config.toml
num_hidden_layers = 12
hidden_size = 192
num_attention_heads = 3
num_key_value_heads = 3
head_dim = 64
intermediate_size = 768
vocab_size = 8192
hidden_act = "tanh_gelu"
norm = "layernorm"
norm_place = "pre"
norm_eps = 1e-05
positions = "learned"
qk_norm = false
attn_scale = 0.125
bias = "all"
tie_word_embeddings = true
parallel_block = false
init = "normal"
init_std_qkv = 0.0499
init_std_o = 0.062
init_std_up = 0.0715
init_std_down = 0.0715
optimizer = "soap_variant"
learning_rate = 0.00528
weight_decay = 0.0
lr_head = 0.00649
warmup_steps = 200
schedule = "wsd"
decay_fraction = 1.0
decay_shape = "linear"
final_lr_fraction = 0.0
batch_tokens = [32768, 65536, 98304]
max_seq_len = 128
doc_mask = true
train_tokens = 247500000
max_steps = 4046
dataset = "wikipedia_en"
Each number is 128 + 32 x the weight over its row's rms, rounded and kept within 0 to 255. Layers, rows and columns count from 0. Numbers have three digits each. The size before them is the row's rms in percent of the matrix's.

# layer 6 MLP up, 768x192, rms 0.0715, rows 523-595, columns 0-191
103:077134161132090137122059147159141137095178113163147154159143146125164111102148148108106085090093150108162124124100182153120096130160122112131149114081151107134121171121137073155129157179156173135153152051151100153116116175176124127151107144145129081142132112142094113135090097145120170141160137070062137191117163152147135139072170089089152140076120152076132101124153059148091122105136158087092172095174147173128118184101120183187099111121171077093092081190153156093135102138097111115166079177132194120144107124158129062109133163166163163151121098033136137128118167103145134057
102:104196088111183111123177116198179094108135169121144113141106179060166138090081125175171145175145123115142150186110101112122193144124138163172143121161122143175123176158073151169139090149067114112145118139162151120117135141177131161156089121179108155131060124131138202126124171178094126127099105124095103091114157142130141126198124142112113174148095164167193103151123109071159129119156140123195118105103059107174152173108118116125087122095127132082105139142138113101150131078157159170112080069155123096097198153089187165144117154135134144147207111149133123109155130162129087098
113:138115053169100111110087080056189137120122135145175115120101049163126150089144139098122180140123171165132036154172119158124165156091151135135097129193129118093102092132081139110090115166138101144121118098138163144143053053139096105127145147149157206138155067171139124112147048115091140126174166156075120159188175093128184118175158158097124137124159135114179116129145108156124118108118142122183121145150125062155155134107153146152081106168153090128181121131164103137166084130142105083135134117187115125138073101158080122115085170117097124163116155113120124103089113077104104112
094:148170114136158157165130089122163107128157139094176109113112129129169164147134132089104115067133115134097082121175147103114095171137130088169117208180084168079164091127126146079110127141112170100125176101069076072195133159104105098143129136144143120107142152168211121083136151097085120094148108165161143093141151094097139131097093121199156155171171136145149136142119128110156144096164130119170204106103110142229122142141167111097190057191148148104133134150127110075096108185125064172144165098125136171124161117102134088113167142124114126186104187127163116164133130106156156144
099:093170130138116192098094089097092068092140136118096136175174131170146109124124144147137108132139143153156137080193155088096113139128114113154135075105138126098173136110129102154144164159125125175140149138146170168164137113161090088099176156158140081119161138087129098133135142105153134145158151101174096124152129095137135080140102177126089115128170142190159096156193081116087172126172104139103118111140101075139168106141119155190103101157101186098158077047049085129209108171094092099143090109129078091105181107146132070089123145156108141100173114107155105086044136175130073122
097:119153151148113101108137212190075156096067136154142185181091111081118058143133115153154107165133149101073115136125121110064119085090082126153104138118101196131104133061092081091112213140149158115150121143078141130102145143175128052124168076104115107115165124095180120111100132126089128105133072159139063107129121101136150104146139138065074150128115101141140110136153142124150153085188085129106091154100100125140064131135086208127086123102127141133118148115138120078173121132144141092134098089158129150171068152138138112138070099217113154162119070112094102144159140122129124150
100:154186153123113104195153182146088066094109136065158119152107111153104078108126127157086077124112122056118121155103094141131126174168097146099148122078110147202109121132074161139160104120161177088121170114146159132139088091132171130159095158101127166109135120107100155146065178141118114135094105060071170119182135102112175127136161084082137103112188062142110125052190139150146115071151114148121159114111133124159156070042108111170131171116150108071157185149079109111134104134117144165158142099142108110174131129112171111148154173128117160142108150174170144085100123163146156150
101:098121134095103124120116069099148126101111143124145138126148167087163094084167127136168125161114134092126105134128072152105086039107077181139135111174106159086102136144100148177102138081139120129116110131075139139126042145101084088148093114155145098145143158134090123117082196195155155126149145118094170099179166130161145186135108105158118126195150115145134125139168114124118163110156161098142178127091137147144179101079220146113106163171116135081105161091074154157129145105081093089166190172166082118140113128128123132175130167163131109108127165156154086120177137122062030156
102:112143178164182077150131132083156128160107086160115143120111087115169168129085167084059111118142167106125103151068187127131101137100143149157141083159101169094128159073119099161156144194142133101148069118122128097145200174120104167136145171136136116119120165099160187143145147151142157074079119154172183163080170190083147140154088076081091113163147154140151119128154142153098119092125142064142076107073156101168215181087157160120071125148097157095188155161172151165145143097119126154177089112148074165073129118138116116107119095102112138132130123133110101108165122141147113092
097:121114169121167146145106157116168163160152066147125095109109167142134154111168133086124158146084164072131083115155170095092112099142058180127168108114105044134062130094164090154113153088112062142146162122152098134065131130139105077143100203103084109125159111108100056158081124192112103145100139092160077101114119136076159151104125114129116156165076081191110102162171110116131144129126170159179134090167096134138179111111134221146114197158094141147108155172094132076099117103098139117166146144178149108154105150123153157178124143107162132123072129130135157186138117130087125116
094:140131174089126156126108086118125059129088126129117114110131117139148173118187156081117174119104101123164056092118172117077112171099131070151126119156090161128080119108174138186091182132115150114141110146156085154103094190109146161163102166133107081145120190073129151119080141182065168115145220080127085162106095150125161124146156147147168119163116104134128091106099144128101112164138181132083157107126106130128098141164103088095102118170148140063063066194127129067130153142137058118103111134143066122087078120092154078072153136125126093142130156053134126126148117125121143100
112:134099160161145103134138111118150085152133126126168122068129155084137106062062107075173128154169128123183144145148157144121080130133152111123157135084183153176119150136115132184109127088096146105136157122121095127083092175139144171063127189106115074181107146087132142205088139114142064106120076160144157152073143119135143102115064181088133133176141107115062125152138160175144141089102091105122141057128167151143127107163200125093179146115155177157077104119129181105129133144155098126085166128165182149179111116139109093133116184123102164086114178079159148147116116061134102180
095:147156114179108130127223111095160106133132132126158092082108135163081157116126091118136085115103131092090128159158130182096086081138139147123114132111120102180146128111117078135066081131028166176119136055166119153163158078092138093133133139157155102179181118180152153152085126131113151102196121138108123118141093105093129151158163087103133114156106085117110050176163075128182151077135128135077093148106143078140189157128137152118072131143142148130209187150137157078132103124110100097122176112118155131124112153140126130104121154130110142113066144124140147086087098168039128087
107:153127149047127111111142123141072135129057113174139108161166112124178174074144184105169090103144138146189109135101131136144120144151144119105165099198140142121123101152135108165127041178125152151151094081173106135177111163135098101144115130064116164117108145109149128102142110128141142101143130116095127164119168143140160106149074134139121122112160138087116135139114059162058148112175212082135103120145091082104112100113149158112096122124098094061113090168164091133154113178116178168160144190074106148133108103213151099104124163109106123103169127145137211087122137152125035124
102:136139156139119140156122112162106140174134105115126114140089152116128188219158114122130144168088106092189096160155149128109142161140137110062175074135127138160183118126117118160123168089123172145190100083124071164081149056131112123093146138164141126105075130089103173132168057049110140107120160145132166134171188139151103130169143134117091115095114124165073129104141134097177120106105206117144078146124100087142091144132141143173098145109097093099135172114132115127174131097117122093090112108097196177091163123135127130120199140128144136213088133128162103099142209161191095157
108:126162121185150112107117149162141141132120155104156089137078132127125131163074180096136116151139190116102108097115118195161118113080155131092112155062122116079224164143135181069092166157178081064094073107120126157151156158048113164155134145136181134154125147132132072104117120145124136165205088096151136100129097093150122162089125162126147137094203081146082143194114136117067134151081176104064120098134189147118111107181150153094150102122151180087115151154136125134122104109133083122133135178114157105191107129135150137169159094083135102103100167144116153128107137176109166104
100:171117174109144108166110127131140133120115135147136124164093151152161172165129077122105097150084097111146150119142104056045175148074122112127183092074162121111165081160163095094127089150155119180176166090212165164125120168132163118174175145140115237148154068112135169118135120105142107093112119125116183093191125142088090126136086111100122124138143166071171146166134151147123122134121089172190113104118147151122160115135157211146143127138093135117178082076114101122156200126127101157189121132129110138141129111078149153111149125094107160138146125123177108205099129145176088101
098:125191098122108117121192106118081095118116141089123072163113142109137087103112144106125075117195126098108161174152083084080098138156183112157093086081158163089111111101145084188081162066121048131159147141103177129113123190100072084159168078160148121136145107159141142106102150203102106117118051156140144112139138157158107099174119161138137153147118078138116158174168093073134154167145120134132120120117147089139159118086124104163145074142141112166085119145121155114123122125118167092195152164097098162097182187094133129189099179143094147119142108117088159117095160139162083180
101:123165172099083092134066087103091122087068133163157127116118174198115152166134174167114096128169177104147103025067105096120142140129118129111080103102135146114155197146147076147119204128164173079159141125101110072130114174140109194100110152126053148156101114132071100067151103120144140110140111231111185133160141148126106149091121144157122128129084086138122102129133132121103178169121093137130147132096137121101122151137207123138145110166136108080098176176120132122182208135121095052110121116111117143138122138191132133121162107121099120125076150126103131092136139125098128142
100:126100161172101141132125110130147200106169089155155099159136151131118024141119126156136123110146113136181160099080143098157147139155075182143093112083122153185164118177139108074146118063158082142096149137136087176114153146153158103128190160142120156170189165115145114133099135093086132101161149072180155140085159086119093148089141133174111099090168155142123131178115102138135128139124122125061137050139104125096129179117162163133144089170104140126090161063162120132137158087085099097096143154134138135151063096096102132055081171122130145096105105061105142118157125208137098171
097:177133127101122114147131111100115169104081129115168134104149067168176147150128133109185176157196100161087099196098148166113183092148122081133126094120120142125067152156146180058124191161111115097153113126118198138111108130154137156127179158127145071090113159081137120124048121116134062143161103120169146134144170061105177144136139135051131134051178073094144142095141113130126092085122170117152108146129104128096130177101169147062111113147108064157135147102129134118140125153096170117112136098108099078143161100144172100138117181151157108121090151143121170175074102095117064135
104:169165096096135119141109069106157123180124125108165133117150105169124196125172081107096105122204118179172107143081160113108119086054062148196102116129153132082067127092132119147098140171129165104164141135150118143193150154142140158151108130112083121177171067175125075117166060095122091104100087085141080138153134105170121114143098120075115156104161131116172190158127145114127149175143139148079109170124104100149189097126174134079111093144153122159102181106139047115121147183129159149141037095135131133122169097118126115139094092090104140120132115174150078075141108125130133125
104:127090127114119119101122096156074089154105136180096111139119150159125122129143153099119142120152180055121121164105182101111170103142101148140201143135115180145131103094099094187098107133141105137125108125195180135125204128067147109138144081107091091078167089152161159172158105143054110121146193143096099179088142115066128134128121105140103133149164078172092157155157149101194190121100133076051160125141167147140114100115163125124115125086097171109099123074084139118140151161134133125100145089133184164104131193120043137179153112124088086058163160134141146136124156110087117097
106:197136136125124072120159171152108168096181123149086212132116142093095138128105070177123156139158141177135090195117092089165148053157143090118154182157175154086141127097145136094152096132103101131082188082100064132189139144152088102148130053198100130163117133139139048127125121104122101114143185132079115103158168153166199155097119126105129134138118140147138089112110149125134121106111118089109141126106097108076167132155175090028189170160120105106108107139123155096162197147148147113132103117173126138107149130143127125108151161123111141132127111151059113092193116121148122125
121:107173126147113155047120097145160114077098086138075143093135163173137142102131123117141105090085152174138054166130105108131106136116114096116134138142153091094141106110116066118134116111123062098118184128129184108158163127074067096149128112139130091156133152195144090169160090089167089183137059151119062148106169163174164133146122122077097129109115112077106165154162106109115119133099161102118117092178138140107092119142081176145145176113114108171076163216136113167161185160149153145059100160153100181115082146192122076144148089129098105156126080117110118132134171111103172151
093:127093090136146149109095136164115171134100099159123130204139152126111166107159115104150114125111160122067128103171149164126223104174162138133114090148125081144109147143119109135115070069089077161156160079120098112154080157145168150184113103122117125083140145161112083103123141139132119202157127116218123157146171162168117160128157141142116100085143151166140081112146093084136093126104146087117115133063118165087094127116115160090130155077111067139142149073137086181150038123163163157079109095102195096098151163123134110121165144134133120207193164073158127133132139082156107137
097:164168093139121113136149146122145036120130047182117111147153144162108102098176147147159130176093213121139192126085148075157068129168088115139127126097126167157107153119141127151206098111131117063178083084163143110124108184130155097147140124113123103100079103095089096066101140157122194100113106147121127132116191129098104098135120134191125147092184168133053089126196100130126186153093116152141100121106139143095137111134153146147158120173111137158111164132099135139130144097059136132153182108125087110142119142135180163186101109148141143181120163134175121130110078162177128069
109:072148116162028196181108090092110105162137167077122130088169149146137087121194094096086102147134134179115128185096183137111144105103063134120098188127139117161137099110112110075179119142121155138124178116089080118161156119069100103143141135199165126139148067122138114134161090188134122163169144108156123149158126119192155183161145166131144133136077126120134165109176078140132100164100104107147146127138155140101101089144121129118136081135147168110124165193148141193093119082153120205085131174105109123142127184112155120155125132084154183184130166111149134164106140191132150143
104:152075098128174105108113126155172150116132113148124139120113169112217110103173109131071122177125206110125069148136163125137130189199104154106157082082136119128132080142117146135082124154094103141153107164175125119139104112120224124121083135132173148164134119120125089085170127144110173118125085119158126110126097098120098129153150107102165197182132076111144134149133073107151168206129105083098178124142138122071177146141153119171167155103126163125136143118076076134068185172089149169181123089120170096131183140069114072179058120162146121123127100180142121108104104120138116128
105:067116163101157123091133108114177104109089111131188119129178159098078122159147132099122144172113090107174167124095124106146109090187128153132139076079149126094091116080100091120084157120137135107111161120079153198112118153141146117100070145172126161128093137114139102144146110126119145135138144101135194142032118102126124099086157110102132108160084093093147187095156135162108153164187171178129116093049119148065206146100133125175123119141148180156107153076124188093133150122150182144170173113204148155148123093073114089113180111148112151105125107155121046100130081135094119122
098:132144196135114129069142201129183136121139099164120119121148152104148146131148140222115152114163149097142086140078142132132101089156114091091132086157114078099182142078150167101073138102097117153129077106113140116115100088126139196171169128144105125163141108144148139135101123162116107152128114104148079114085095113148132157124146082153171146073172084153088137107124103096109051112176111181119108145154103123148075106093118169095109093133103174135172139115127179127122132162160059184101100164126140095086129077118181175129148156141193129159178200109134086086137190076162073089
096:126107076110149132185141112134161187116134182179147139175141151147155120125169110086128079148162147155090121151108150112107160116103096100207112164206144100133110137129111113123165125166188119088101148118065120169154085124138147160101118117151128173112089093103111118071154159083103129132129137113163136066134146138094188116118155089167107172126105121077194095124080151122188166107103162167204102067155170088113122166161138154112169072149177125111128111115132116089111113142060118085134153156187129191121085143142103099086113124187106153228169150153120107119117093139126150164
105:152074124130138126127109139145188074129076143140101116113169100168119123145102177157095156150145074125062090069119174130093159085117196157093150151077087123167114134058171109135119104153143128155088122093139132114145115137156144083147168104173069161169074184105160100220124167105157167115157066101092157118148143130128079153110140149130117161151139103105167089212134136101080049149137148134127154132129128129120168082121180119056157107130121151150166151137189090108136169111140094135146147129171110118094082136153107071078126123084170164140094169149164157088135171149109146112
099:120110103120083147095120142105105091029156100158155125120113089202143176134109155157118093155118097146124096140154130167151151167108150150106156128138162058182056076156189105155089165126061150084145154079131123170072112123099107179096100170109074171127146156170134133066096141192160208152116111115112106106144064176102135157125156109147059151119086089140129155156164098131153108109117130128166116116146132117101124092128099173144162112121122120125160123098126145128077107079133175170091088156203057110139115120135154157131048111142099073130149137143135104097140110162117105104
101:129126181086109082105128144114115116069055145134140031135178131147118118113187113132145092140112136081137133053143117112106150130121120085153083109194145193138130151146170150089133142142118118160109055106107091129178082138185095127113129121143139071134110079158070165063161130177127162113142135128122102083122114134151164135163111135125112183109175151113147137174134071116124099121186139153125087126089142041142067118156150106118098151187109139147125132166109127079173156111204117152123092088110113096134128122125169173101113115137140162166076162176126205126108096076107158170
107:101158155151118121117174128113163151127130121140147140171131142161170111126148121171125146114101108130100143114058190103043148154165079142194178158156189148110119073089089104108125110082145149129144185078119076136161143151227111109115076146154120140215155080161127109111139176193145083058124068143100095164174093114155134104177126120112096056098081093137121118137115094131091137100126132118116103134119155146088122097115133121169105100111123150117175157145167100080151099105116116129117174090168120080150192202165085122095125167166148107131117155080123142102123123107155107083
101:142160120100157146132112176113129144141090079125169071041111120137134095121112152100141107104110187193120154145140157085144107155131112072190142110130129172090161097110144141108134111144128105117126100116116064113100107127144118109137085155160115047145141181122129174108116150074136158090119187110140105141127133111170044161182131163187111087087115104116125149127140133141122085134095163083152111055109191077150063130102127107102100110184102111199125154149187089123144103095130197087137098156154118172165107129156165142104091141148068093048126142125107131143168116178163085172
099:142148156151126163134101085135084192117187138086083104119111121123121098124135140127119115122138101047207156138122112107114133127151065121141175143166127144152164120129132162147133108147132142140125145189103100110187147122145095119091018149150130137159114161155101127168157170105114182072139108135104094141136139168104103151077100124068172126185167143095086102154076107113146130054149060124108162124136111172024118162098194152113088108130109081104164140135148138119210167086134141126179077120136107173100106084147108122122132093132164090145155190073143163089127150117142131145
090:157144162103144122088166193114105120090153139140223161144093154134123149168154133173136108133138164158166125156094162152100063144095151153148126112141130109122113138120135068138132115114120151065079071190112155118093178093116143088095132147118103115112113157174098053161135136111083163083092147085093097097160096180081139173194191067111089144149061114143124106122096167149180182177093146111137106124102134078106123170147090105144172098155124164164208133152215137067142139120132139138115150136143129164145168088153113097153145145122126089103077172147122190139143116113135140101
097:139173141106134178130161108103163150125154141122172155082169057120104100098101122128155063187121138108195141092149116112180114145131154139126141100076167199139166177116066131122125124135184099158142159159171128134119087068083074149153174137110070134085094108120131171140106101129088150093179054185139145165125157116116157157166110161083139171164104148140115129143156134128117121108130122122094100129116133078122119113119182075129164100152079206105099099127130107133101119153143102113108171142165133141135096108069144105137176119196144156118124098115128075105159183039143170212
097:110124157147059107075072123111157090132144123137114142147093121063161121167100170153125117138092084106136149124193092139177178081165144116091146093081145184172115125077150119179147172150123131143101105141182135082139134136159095074079055107147087074180137115137122133095147126090144108130103122051152149140123127181083158173091088090075183095141136144132168145135104160103144135122179177126167147136132148153140122098135223183069113135135118111108145143132109124116147177097148148133143160131190108108077164112189100072119105163169184151142128090128166175153129071139095149134
096:105110110105114119124136128130142127108128144176136057119188122127153129143152108114128138194136101139162150152140132111158162096122158082136172128128113104143124090133179126140129126116138081148117108154149130193159149168131116152178111079179133088201131146133139096148163150015081042168054093110146128146165139105139115089175150177118102153138132078110155144174115051122139115098146144142209162139116170145073116093106156111100139145114192131138113112099141159079094124098136086166129136082124101150136089189160134110053143073096182121094169130159173145181123200136125114074
101:134105108161150155132186114139145182166077114088188137168133111121195056093086085138082134131124158076193145095172145158135181081125142105126115216113132126166091100107126144129101171123097142060195115154149084110113142112148155144137122146174175102130095084125157089114125078156057132174098077140093151140111131111123142126120138163164175173099117054159189147155161180115086104152136110094151107135137148089129114107180158118114133149136147134132084131092217131119124153119142167172126171191116081126148156117095157143103089085074114125172181105152124126164140171097149126114
094:158134069095107097161117079148151095102127108135085156098174126152129099121128092110077163071136135094048108137148111130085080089179111130132124140128090134164120144099092148105108124136134179166160136123134065147087121165089145075121109083151186079180096139177098103122204147138065148141138062116111125062159147173205185158094155126151124133179152094143153135164151135187118131182157130140187119136139149091172085145140133139154130086096088135065114140126103135150160155125097099134155073147093137071163096144115131107105138178153104151234126106167122128091085143115137123158
096:103145132123114088086150123141086119124159136105055102142119165167145093167126098170109151139073143126084125214080096106131161084106128140110132183098140138173140095126107074159159152097131068116137122125124199080147134133120062142140152120143115127213129132167136170126148047126109137201141135146096146081158157119137115089147092183098122076102096124113141132112162099154136135097121118112134060152108146110088148058180184092125137137116099092072166106186130090166109124119083086119132093172165175125144143167093137139172124139170090134115072151102128128038148125171153113197
089:128165149131142180158145095186075102096186121144149135042120095130198139118094142107170132144186121072152130085109109118195171091107122150136131130119135157187131133127116062168135102168133114076107110058111125145089089097173167153189061146092097164152081097165118124121096077132097123186097138123080140133090163105125124126126154195129104171082131115089153144148105064149155137100161087121139134120159151122177124131147115122122170166188163175073145197127163119115114110121096080147110194153164108120124085121083143101109163166159167112157122104142096153107131113150133087193
091:187134170060136164131064124121112139093097129173111122173164111144154137163112099126097093106185144116126172118081122082097154170150163173215041139134156169106126098150131103165127167092113170184103101184113101088135139190071086130122141099158130101162143065124132151124160062117148118097156126115134128157143160137155127123083188130150121143136113120120103132169119145145136123126092136153165111156092130057199198099103150124120179127173206117188192115106099161144125152135147106174167168146124133188081140137176071106103163086150137133106121119157123115128119186159107130154
094:161148183141176101201162088114192084136076193153106131143133179180172199110131146151150114129121149104169128073111153168081125120073131106100113113096155073184099100087063079134168103127138114155146124114129144123120116136141091092196129161156138200133164108139165135087102147164165134191126132099167078128146165125125113113113112108163151159101138101149098141132127144095151156137095132134118128045122107100090117174128189191120122100117139177099119090119138150062169110137081107127118127126120071119186095113058080098123147139138101122150119152114151149068215105117124093092
102:152059087148119123118066129113087133108128158155125146116117141131163138130173146149174089093216132186120105141144094157132183100120115068147100067122147134125175126103171081177126051152136138122114111089155106155069152154149158143129197155171156108093129126127165150156102137103110134131068162145142092141110086109101091160120107117111172122099123153165144143174170089162108118178180147109109158062105106080115089117112136114094093117184114127158048172125149179165185175084149157087162161144137126115152131097195186133133115120087121076131128140174124130198101106091188090122
097:113087110140161158135143129104148095138134133116099145092093068129148130097105074132097120166106087126172138125159115143044176183119155136155163101108097124173182062169121124118090068125112140145148139116114088176152162120088104133149110127184097152107145123168070126133130130089146173080130136210141090056118110167166127093109099142123130166215151172148184097141204203115159102133106179120151140162135104105132145106112126088076161143146163096140045138143143110154156112127139082194162136102171136126159089130161146152099154152149197114165088116133118145086081140103170076122
086:087135146126081168103113129111069087120102130135150127130114190174104095093176122080137144123163135204092150100095097116103138148081105084170178157119172152185138169136154094108139136139079121112187129155094137127068091110196161147127142112075129091075113102090180096092123178086108090108127113046099143097122102075098069133145057141133121051122114136107126052152080132091134126167107092165116123147132091134092131084159109092094063136149158144108168133164128185136102123131133124160142141135153184171113089108150171114134148108153115105154116156161179137109118091173112199111
094:071112165163115072148152113124156101130146155175207114154118078059133141119163144181111131175094152156122116096127096127105109143066137107138157165082159070090126065100153119078142097153140093132113083114175180110102138138092101150130136108123103090149129132116081178099122077142158129157185147132091107097132183143131016104089134103104093171123180124153058094066132122176122081088094093161099113178114148128109127110125176109141184162125197186110120116164123083116138121100113128152153066100110184082133120149105141098111131167129109151081080128144106146114087153153155160132
098:114142138118178164131095162146147113091181142118160145160120195138091129085125120147170138156121201145144093174104177118089134089158144149097095124176166123153159106158155144064102129105091120106080143147185110166157103122183134195187160135145141098153160146127111082091106111135114097072099107115090157086075084102109187083069157133132122133122112155154113114032095131153115116139070178205119108150105022127114139128131171113110109113153119178133146138107139155126038121094191130095147144141154146121140098138127128097133169095104160173194166181093119135126160122137129131124
095:128186111177165143071126091117094115172170144192114121144151082116106106129172184120169105107113119124112129144137086131146154091111039120136113160108137101178113084114075151133122120121177135126135133193136138132097129142175145115108124137175090117162082051094113093034102132150123111174138073165108138124164101113099114096099092137131119109194121095088139112138147140129134111132150116153148133100120123112124193151133056199096100175149118129125141155120175114171114179139201085193111172142152173088115104141023132083140133138115126171170153087159077105162115069109122131160
096:128134140182107172175151145170154138108153129036158140112123157139137039137042129164089137146128136154105118129093160115082119097212143078128160125118152043162108114058112108131189147114165071151123159139177059179112134121103183118127087110112131149193151126126076114115092169125115173142115122148067130151119074162121191113148082083143105111181101097110106123167120140158108098103113147124078158162128126124107142156076131121088101133088148132145123105144128103106168110080091158135128101094107076129141071182161177057113135161090114139180136123134144146113162131100158156129
097:122105110159104097171143117150114101145133157147074118114114105209119131097093152093183082128097109126131108147101145182183161148133079165077145095141112129097144137108161088161076157140151116133189118124145155129174138191188157098135119115153131134103139109114183145155142140151116152134080165106081163151169127113193142118098137140125150139223144128132143080113039127146112149181192155099149155121123144143107164140102075118135151123080104106124150131166133161140187150090063087156066053120190119155120183122145099156136142140147072115122154132060197085153212113147131118142
099:114140123172127153152121166166135192168109147177083086170123142104172162134138155110157136142095161108150073142141107133074151111086131075159135118130170143122153135167109074103130115156058102137116157107171164145164122118139106175123085147126160109191119193066075074119124110105134175150123141124103103081129183104156174074114119099146199116146101096091093139116203111168096114174106107123067145164156124134111142115121087125098119093080104138140097159089084193167102151126071092120065109148106183155153104179160161063098169158121118110155088091084113118157095191172120124140
093:139126089147103131135086086070115154140147124088155138150136119117111103183123175138106111117111148160160065159109085131113143150066154113141164095146138158153122130146128159186118108097206132089136187196117088098143153203152136099127162130103166091103109169098163114099130097150131151081184136139109122165114126129154109196189150117110110187189127131184116135112164185085201069085114156138138113124115124114173107162089174173118142097158093110074179088187124105151132153172109124111128134082088068131162112122102136058167115078126188157164119141175122138094192154090146109131
080:105110126117117138107119119087150186104132138136099170181096125126151138145101076133105158100147092170108130111115070078136143156118082140107151117147148103130111174133119075076152155085114127172152143106149165110175070094122135199078098145107133112122149085099176094113125131099117138186119151240141126094109112186143182099093102149089164119125148161061112178079181142127168164081132109144149090110135108113104170123088120073100160081167139110096217139145104128185124117027073139139082169174128100117163093166130102116082123116131096128134134166128155163194134123172133120148
102:170140095133112094199133106177127156123098161101166117118091139127134133149117205189177120061136111097106158137094118183102149085127117108164103151140146129115175075105100193118095105141123119100125147189080155163131133183101116119128152121128167139099028154138150136141115126163103113144080130107135075175076108131072074159166129136087130113179164160168095161148075140077115140160122117133115159089142123058071141108135079125168150125114154143148148112084137128140112144154140163150104115241162196142164161134166159132087108150131117109141082134125190150197130067140121130109
097:148130181126162167140173070105129140152126099138148120152101170123101144147091113170106161183107125136099089130123076143125146149078109159153109123124150063109094171105105137115090083130093115122112097163106079145127135083112163104041111072107173153184085112086144131088117089099127180139192066109144149151107125203181117132149112120112164133154127198135170124139071130124079143058130147135129185100122123102138145149142121151115186144189098105096182141175089133109108138087111138142132095155119148148144102171120120166193149168160125116149067190091200145222128092109127110149
093:162143099100141114118130144065149100159175094206178109111135127152115135145109139148127122111137152118081108098108086139102096085165102083158123146140165143072123081130201131225115194123152148107105085140145097085157111119156116155137059101096115126120143140115185199101146100092112156139159100108045020109111116097100206141121136151098083150093094158132093165089143147153142131062106085099152126118090173146115136131093141129092137174060110155126137119097087145122131158117142126160135139137148125055170113108131138135181124127062168154165111106168117119119122152087184126176
094:086122132143097178153151125171185211150099178184098118120110131133113160171170094175076167096149145082169107152135091100173044103204133139105143089116179178164130120153135125127139154140200137084152079155159132132164167127162058132120168120145165144119109176124133128114090141124114155088162144057160112116102137205103110152195163185104108137114121149151126090163172149181145145101047172110190100150103156116141155148149133126115111115104140181154146117081090081124169082156102174111121105144163116151112080077146152120113163098095165124095113119126131141152150110117145154150
086:131129123108120165149164150130091142101106150137098075119107180111147157137176112126127113093094146166155144171105115141189097136125152156122161197074152122123123128140090145122127147087083175141074096151164190065130125195099117183196145150124122124140136120122088109144104131152109104124133137140059183193122155121137164168192198080134098073154118107081103109157134166114145200104111128107092082089109141183103174099192101186113120156182101136097162143173085136148141133109142102145138140140099137105167200135101073070074151131172077101135159141103159121110131081104071097093
096:075169112138143166092099140086134106137156143162160075125078149077163188148090124139165092198140107152070096165134157125135126124115146102118091108032059131121074078142130112151124133087112193201159088109156147190117082087131136106192126143113086149125140120152142145124129151158217122067113084068128156152153157110111117152160092103122097127142127066165140118176133122103142066156110053135058098146151101179125115150108114187124129163104083154167169173167114120107145175139108122155111121161067079144110129090136108116133135128103137153129131141155132117145150114162179124083
102:141102147143139177117152102106110167170150075131123094125129201062140134166059111124157091125136087092140153183115110090099139170086085122176178139080117156087133181124173174115082099150078100155125171162182106189131171135103105177125075077145153142084125135115119141140143093115157117141135115127168079137166131084109150103117131147170218142190175167098156129164160076169171195139080134121116154126175184119117111155105166147079139078167163158084112180138104156140122127075109114134091098144150161180131082179144122131109141132083156148103129075138174127096135136144149137163
093:157146099128123086106119134154208167075129135189161174095147088100150132118107113127132118178111058056147112111114137117130121142150144147144148139119038132114173095135128069128107176151117154096167235132124095163139104101136099085134080089192094138174097167101121105108099146137104144168160133145147112119067170112100147147165070077163102137086113116130176067105160145135127113138177076140177125175078190129107191139171152146106172073144091174133166090104108147152114138155167122072175136095135192166110151096139095116131139088122116127116180147138128108085160129127105108120
102:089144135127086164119127083133101038131097069135098067137134114077171155139100154099097155088124104152179132160116131134111096131152152100160187170080135114176104157161101148142102074179108149105134162140161125180062141110132095162192067110138137131118135137155169132147144150139134119098110074111062141103104151060120153145142089146181074130172136149173125091197096085120107119064123172116130134113119084142163082158136133133077193106153141127148138123158100169123104061129123161154139232154130145106157099101163164107122110118095111093131099094086096179134096073167103121152
114:106109115154134152129079136209172097182137143167119090104102113136181116139150153052127182138143101127110097087096111123109142142088077139164123155112131138129164110143148165129084094176165071136126075184135117155086144170204073166135115121071127161165015151124159127143146157115137130101099119104154140126152138143132145137146181146094103141080147101205095099174163151125149125105102085113075131171126143134073071123163208177120130079106096089140096094144172089136123064119139183079127127146149141118137108074161133112139111134186111152176127144147126142190167169156117123121
101:053117120151114180083115142160170133081163132149102129126110094145167127140038141086093133141193055154100137132067113086159167154139093094158129115100103163169179035150046105057100101162131120125103161129189120143088142162155116123172154146103108112155128159123137094149118146131142149227112132132173125164147071153166150121120125180117139167127113139141090120166120144127193119086114141177071083139089118175118117104116109123077178147149130150087156133110111088101086123116088090140133122129126108126165100130153105095136169053116134120077114161114103151053139145098121101131
115:085137153134096043129116132132111062090098143157108119137126107158159178122139102100118167095156134122119059157078111167106086081182151163130181103104064145136110074074099098067130086164136127137173133104173142135157163170067176152132136142127189137133147150117159133167142127093124150127180137103107183158090080093166145140175105099123103084106124135127098118134165154155117140106159119130041122091099139124135123193133147208182108106159087127117132076069101121136133138159105144139078113150145137171104154114133179134181140231160099111133093115189127186132152139141104123099
107:081127120177111125098098149120125175131166143153082128119150139121126173105137161146162137131074095138135156153156134132090089105158190113094111136171129158102161073178139166148067136133181100141080069083104142127106153104155144252105165142116089113160096104096155147080099149153140138123129113105153085103109151089161090177114121120125115150192128136131154157184143115122131130156120091101107092165082083063122135114211130192099155113088089061158075102167103126124103132140124123129122123049118111101104193144126135171144177127115123074148165155168123144152100062152125056161
098:164108125128191184185143135116136153195106109107123128172082133051101121147108101080156114107193127116128109133065147113107205149137052089162186086134140147097200088069097095129145172109098115157146122127094105159158142124126161129164117175150188145137086075130113141126096169149085148119149131123131084081169142149156208171133119185135122128111173079142111141132185128064172095125158099145102148078161089091143129120127150120091124107150193120110127139167155149120111086116165170168075161160115103111101075119107104124113082079138087180156108133108150151123137090150079110125